Part of a small language model's weights.
Architecture: RMSNorm before each block, rotary positions, embeddings untied during training, normalized queries and keys, some layers without attention, local attention windows, gated attention, a smear gate, an embedding shortcut, learned residual scales, LayerScale, weighted sums over earlier layers, capped logits.
Training: a variant of Muon for these matrices, 1149M tokens, 8951 steps.
Each number is 200 + 20 x the weight over the matrix's rms, rounded and kept within 0 to 999. Layers, rows and columns count from 0.

# layer 2 MLP up, 3072x768, rms 0.136, rows 640-656, columns 480-575
222,161,243,206,203,220,193,188,192,204,196,217,209,211,200,179,199,184,186,212,197,231,207,197,241,194,219,216,176,170,212,208,182,209,201,178,206,215,207,213,204,205,207,215,207,220,201,211,206,209,217,185,198,209,186,192,206,192,232,193,181,200,196,196,179,211,210,196,198,201,225,189,218,221,216,202,214,201,187,195,196,192,205,232,211,197,190,193,205,197,180,207,203,154,197,168
176,199,216,216,190,202,181,185,212,206,202,205,227,203,227,196,220,223,226,187,222,193,243,193,176,221,217,187,224,172,226,165,175,190,177,219,188,180,161,214,173,173,224,205,230,201,189,234,219,253,197,211,213,158,206,237,191,216,227,172,221,205,196,247,223,186,199,207,180,170,221,172,216,218,220,217,184,182,213,195,205,227,178,216,183,180,208,199,207,173,174,223,160,196,218,228
171,200,205,179,201,195,196,220,206,180,206,206,185,220,205,186,191,214,205,161,193,201,199,201,225,176,193,182,218,217,209,213,210,222,208,198,205,178,218,174,202,221,215,219,201,193,207,204,216,198,185,201,225,174,200,204,183,208,194,211,199,197,200,200,208,177,203,198,196,211,198,200,178,203,189,198,226,183,197,199,230,192,217,195,213,208,189,202,210,227,198,172,204,186,202,182
172,216,202,232,210,189,211,194,216,173,179,187,193,229,195,207,207,196,207,247,169,194,204,200,223,214,189,190,213,149,192,200,185,214,200,185,173,197,218,185,211,195,208,210,199,205,173,193,238,186,204,202,210,195,203,182,205,221,218,207,231,202,178,190,182,230,230,213,199,213,204,205,200,210,186,186,192,194,205,201,198,232,192,218,180,216,214,206,169,188,208,201,215,205,227,194
250,208,178,197,192,201,204,208,221,205,223,177,177,210,197,198,207,186,219,205,202,167,187,179,193,212,197,195,156,188,213,162,209,214,222,212,206,205,193,227,201,223,199,212,203,202,230,192,182,215,204,180,237,223,233,212,243,207,217,179,217,204,207,202,169,224,212,183,210,221,218,221,192,205,186,194,220,212,189,195,195,185,191,225,184,188,179,233,207,203,186,200,190,187,213,189
242,207,207,192,188,165,188,194,195,216,181,187,219,165,232,196,214,219,175,172,207,236,221,222,165,253,177,184,216,201,150,205,191,154,218,203,201,177,212,212,214,162,199,195,178,174,170,220,186,217,198,214,187,202,190,203,193,225,148,222,206,231,222,180,197,196,177,205,211,192,216,195,211,239,227,206,194,204,187,217,207,203,219,153,187,191,248,205,177,173,201,212,192,202,199,194
223,185,197,194,228,199,211,199,212,214,219,199,214,199,224,217,183,200,171,163,189,195,193,205,205,203,214,221,182,239,186,198,206,201,213,217,209,202,229,215,192,200,189,195,228,204,227,218,214,212,222,131,203,179,175,212,200,193,175,191,164,206,177,204,197,227,200,230,198,222,203,235,207,210,188,189,245,185,197,202,210,186,169,182,188,246,173,205,214,195,208,206,184,224,186,188
172,188,206,206,189,212,199,214,237,223,182,216,180,206,194,190,200,181,185,195,205,213,190,237,164,191,199,223,183,205,211,190,225,206,231,199,238,187,219,209,209,225,192,226,218,191,191,192,206,174,190,223,184,207,196,188,186,202,192,187,203,224,238,200,192,231,174,195,226,235,198,170,253,177,227,223,219,209,200,191,194,180,192,229,196,170,193,226,182,193,162,198,205,197,191,197
223,198,206,169,177,202,160,176,187,227,228,201,147,214,213,175,185,194,202,211,189,213,215,198,204,182,205,197,172,197,178,170,189,197,196,181,182,258,217,206,196,229,175,231,174,171,223,157,211,191,167,168,179,190,185,223,202,210,194,202,211,215,177,219,194,205,184,206,221,208,188,184,182,230,207,205,201,204,213,184,170,198,169,193,192,184,222,206,231,210,210,216,188,205,202,193
204,210,202,191,211,177,187,173,189,226,224,213,189,198,195,208,218,151,208,195,172,147,194,229,228,193,166,197,207,203,203,230,192,206,214,189,184,197,191,212,202,219,201,184,180,215,212,203,143,208,234,214,212,209,197,246,200,218,223,203,226,203,232,181,213,224,188,228,207,199,199,183,202,206,177,188,195,193,202,184,193,207,199,231,223,186,215,221,207,228,209,206,221,242,168,182
192,214,194,167,191,231,206,209,194,228,221,207,217,204,204,186,201,192,204,194,215,232,191,202,187,150,153,228,200,196,219,219,214,184,225,209,162,176,199,192,215,189,211,227,256,215,215,184,167,174,201,213,195,192,268,184,195,184,221,214,202,231,152,185,185,210,221,205,234,228,177,209,203,220,216,197,204,153,173,187,225,196,161,192,213,217,193,191,235,201,206,197,219,172,231,223
221,252,157,216,172,194,190,198,195,191,214,230,194,235,225,193,207,210,181,221,216,212,206,218,204,171,201,176,216,215,209,211,214,212,175,168,199,213,171,234,177,235,189,186,200,216,191,205,220,196,220,206,215,203,172,165,240,222,245,208,190,187,193,187,157,167,236,189,200,196,207,183,202,219,187,191,199,199,201,181,192,217,201,177,176,185,172,201,222,193,211,200,176,182,214,200
177,216,204,205,183,194,190,215,177,238,226,201,207,197,177,145,210,215,229,194,170,230,186,199,205,195,207,202,205,227,197,187,229,212,200,204,181,210,198,209,194,166,192,246,231,224,229,231,223,185,222,211,201,198,254,166,216,190,190,201,208,181,231,198,217,203,195,220,200,199,189,234,220,208,221,178,206,210,203,206,221,179,186,179,179,214,208,186,201,207,232,172,206,213,194,177
208,204,159,201,211,148,211,214,177,212,197,220,203,266,205,199,212,228,216,188,180,209,204,218,221,225,178,241,187,193,217,163,195,236,194,198,185,201,180,216,175,234,201,205,171,216,201,196,193,223,178,175,173,206,190,212,177,159,191,186,247,205,193,198,205,215,178,193,162,209,208,180,209,224,198,201,184,227,181,224,211,186,197,182,180,209,200,221,183,223,214,201,233,198,231,193
224,208,204,199,192,215,180,212,205,250,190,216,228,202,196,211,189,219,214,216,155,186,196,209,219,213,198,187,211,191,191,202,180,199,209,203,222,192,198,222,199,198,198,219,181,198,145,197,205,208,188,184,201,200,176,244,201,212,188,222,199,208,204,209,222,221,232,208,187,200,205,187,184,194,198,168,177,219,191,210,201,205,219,155,203,205,207,203,183,210,159,189,239,205,173,176
194,200,166,186,226,219,193,199,179,196,187,204,175,168,212,207,200,235,247,210,203,170,235,184,213,227,205,228,216,178,183,197,223,196,211,198,195,202,184,196,198,186,182,219,170,179,185,218,158,216,185,195,182,204,217,184,178,224,198,191,167,201,181,240,227,202,211,169,221,170,196,203,200,218,215,207,213,192,220,221,230,178,215,194,185,154,239,161,200,212,206,214,182,186,199,185
212,202,200,196,201,154,227,233,218,174,198,203,223,175,224,229,157,157,142,172,202,187,226,212,176,224,214,180,173,207,174,151,204,212,192,160,186,222,186,208,210,195,223,193,198,202,200,188,215,213,190,199,212,200,207,172,178,182,189,199,186,200,205,227,180,201,235,200,200,179,231,173,208,202,218,233,181,191,221,189,236,214,202,166,172,166,178,213,225,200,222,229,206,175,216,172
# layer 2 MLP down (transposed), 3072x768, rms 0.0623, rows 640-656, columns 480-575
171,220,205,192,188,210,208,175,208,189,207,191,200,212,206,180,199,211,215,223,210,221,218,160,148,221,187,204,200,176,242,202,202,195,178,198,200,219,194,180,207,196,214,161,199,218,221,213,205,165,190,192,198,205,190,217,183,175,208,222,208,212,216,142,211,198,178,236,202,204,216,223,205,219,209,199,176,231,201,221,212,206,165,189,183,205,173,179,226,171,213,146,226,161,231,180
206,196,233,226,202,203,188,193,196,192,190,200,210,181,200,149,197,187,200,183,214,189,200,195,197,222,193,191,216,216,221,204,203,248,186,182,178,185,195,209,183,211,214,235,197,160,171,203,192,213,178,192,197,170,197,212,192,213,234,217,225,211,222,176,198,205,198,204,195,191,180,184,202,216,170,195,203,182,193,192,224,216,196,202,229,221,177,157,207,204,181,221,154,211,201,220
227,187,225,202,203,197,200,224,187,223,188,197,208,228,195,197,191,214,210,197,186,215,191,217,210,174,223,182,210,184,220,230,199,143,189,189,205,231,228,191,217,213,181,226,190,267,188,232,197,193,216,193,184,205,208,202,216,215,189,214,189,205,243,218,214,199,205,171,182,217,199,204,181,214,225,202,194,204,188,194,197,191,202,202,175,186,197,189,204,203,206,150,170,182,191,163
151,163,183,193,199,227,190,165,206,194,212,212,199,224,185,176,193,197,206,200,198,216,196,212,184,199,209,187,203,196,187,212,216,186,202,215,195,219,209,155,191,176,195,208,208,209,192,186,214,194,196,173,199,189,222,199,214,235,221,183,254,177,198,210,208,193,193,206,250,185,242,224,194,204,183,195,210,208,182,190,215,196,169,211,217,209,195,202,189,195,174,159,212,212,209,159
226,177,231,211,208,209,184,202,218,178,199,225,175,239,178,194,200,254,229,189,224,209,190,195,183,218,255,190,205,203,196,203,204,172,209,196,164,204,222,162,190,186,219,175,208,210,210,203,164,199,183,198,183,221,181,171,212,189,203,237,205,172,214,169,188,195,179,176,209,226,171,188,210,193,193,174,191,179,223,222,200,229,186,202,206,191,263,168,240,234,229,193,187,175,197,227
205,190,187,220,184,209,198,196,195,195,217,213,181,180,214,192,198,233,223,190,165,226,214,202,211,214,211,199,209,240,214,204,197,197,201,188,164,190,178,229,200,218,243,171,167,184,174,251,209,172,210,241,212,163,167,184,208,196,207,201,204,169,193,173,231,159,182,232,177,172,221,195,229,206,200,209,176,179,188,234,231,194,192,202,176,192,231,208,195,201,214,166,211,193,212,212
221,208,154,190,183,207,194,185,210,234,271,199,237,196,187,185,195,201,214,190,192,202,222,195,192,212,183,221,197,194,161,218,186,194,210,190,207,200,192,197,199,188,196,237,216,209,217,208,194,228,170,181,207,163,188,180,196,200,196,182,209,222,239,242,219,165,196,223,210,212,131,211,194,227,171,228,207,209,194,205,211,222,204,172,191,210,230,188,190,164,186,178,196,203,172,159
177,203,191,177,199,190,193,225,195,204,195,190,215,169,236,222,233,224,195,236,183,204,216,227,198,203,214,173,177,179,205,217,207,214,201,216,215,191,232,187,198,219,232,184,208,210,226,203,233,194,162,205,230,188,204,213,214,169,198,224,161,215,216,214,191,203,162,193,212,219,209,223,203,183,241,180,181,205,193,212,193,229,183,179,172,264,182,225,204,187,231,227,198,193,176,196
213,228,198,174,220,150,155,148,188,199,211,176,164,170,186,197,165,198,200,201,150,183,190,172,184,173,188,183,185,175,220,187,202,228,216,197,210,193,173,224,210,178,198,197,238,202,164,197,163,161,195,173,215,213,206,203,215,189,223,205,198,178,193,226,207,210,188,209,219,233,178,217,193,200,197,188,225,209,226,190,191,201,210,216,224,231,234,264,207,183,194,207,167,198,180,211
224,187,192,165,167,229,191,224,191,218,209,175,232,184,241,184,172,178,173,237,220,176,215,171,205,223,205,187,217,162,182,154,225,205,213,118,205,192,190,187,204,244,208,197,176,198,181,213,188,216,190,194,231,198,187,206,193,225,192,192,213,196,204,166,224,210,187,207,223,193,177,200,210,229,194,190,193,191,182,220,186,221,208,181,164,198,232,185,187,171,210,184,225,218,196,194
170,192,209,170,173,194,218,200,243,200,202,237,191,202,194,230,203,206,245,189,216,175,187,229,202,175,207,182,205,224,204,185,213,212,199,165,216,224,200,226,208,218,209,182,218,245,185,211,149,197,189,208,198,214,216,161,178,186,206,170,188,207,209,192,207,208,224,220,204,188,196,183,169,194,177,206,191,176,222,194,203,220,202,205,177,219,236,217,200,192,179,230,226,215,165,179
215,175,191,222,200,164,192,184,181,187,196,212,197,183,202,152,184,193,190,202,201,181,176,173,200,203,201,198,190,209,195,153,199,183,210,167,193,192,180,199,198,235,220,183,218,226,169,197,209,184,181,241,178,196,197,183,178,197,188,178,188,193,211,166,222,186,180,202,183,189,208,190,199,178,220,177,241,179,223,202,179,210,211,187,213,197,175,251,213,193,208,213,210,224,188,190
195,210,190,234,187,215,198,198,219,227,217,198,225,194,174,182,196,242,199,184,228,226,189,202,215,213,233,191,215,202,168,193,232,205,203,220,190,196,187,193,185,208,202,202,209,218,215,232,196,205,202,198,228,185,231,191,182,216,202,198,194,180,199,219,209,194,181,207,171,177,168,205,226,194,178,218,209,189,234,193,229,215,195,222,185,192,207,204,188,173,214,201,184,200,254,193
172,191,174,200,205,180,201,225,192,211,204,230,223,189,181,239,217,198,187,229,218,201,232,222,207,222,219,242,176,189,211,187,191,215,261,187,208,177,174,237,217,217,204,178,189,186,198,189,181,218,186,203,170,144,188,168,182,225,209,225,204,210,172,205,234,190,213,211,190,229,212,182,184,214,202,175,163,202,205,214,225,193,200,194,203,184,174,218,195,233,160,180,238,194,209,208
208,216,156,211,172,199,205,195,193,204,199,191,211,171,197,222,203,235,230,203,206,185,210,208,203,218,209,233,205,233,182,189,186,190,221,175,205,235,220,194,212,187,202,185,225,205,186,242,203,187,238,210,202,214,202,217,181,189,239,223,182,220,212,172,191,192,243,224,223,226,195,196,204,208,213,179,195,213,194,160,218,200,226,177,193,240,177,200,194,211,209,188,253,201,205,157
204,182,202,212,232,180,195,169,172,218,211,208,180,202,206,205,200,176,210,200,212,195,187,162,231,197,189,221,189,199,189,199,224,170,215,214,215,214,210,264,188,202,201,172,177,158,162,176,197,177,169,170,221,201,214,195,190,199,190,180,207,184,208,231,216,216,176,224,228,199,194,188,229,218,165,223,171,193,227,175,175,218,190,183,196,188,176,176,185,180,207,209,216,178,202,205
201,245,183,218,181,193,188,227,247,217,201,190,207,248,193,194,187,208,188,182,206,189,221,184,186,195,167,164,194,200,186,201,207,196,201,196,166,161,192,184,236,177,237,188,153,205,197,191,227,178,200,216,206,166,206,214,210,185,190,208,198,191,196,211,211,207,234,200,210,183,197,190,201,228,216,202,208,166,200,200,174,196,215,214,200,217,180,239,195,191,208,182,215,187,202,237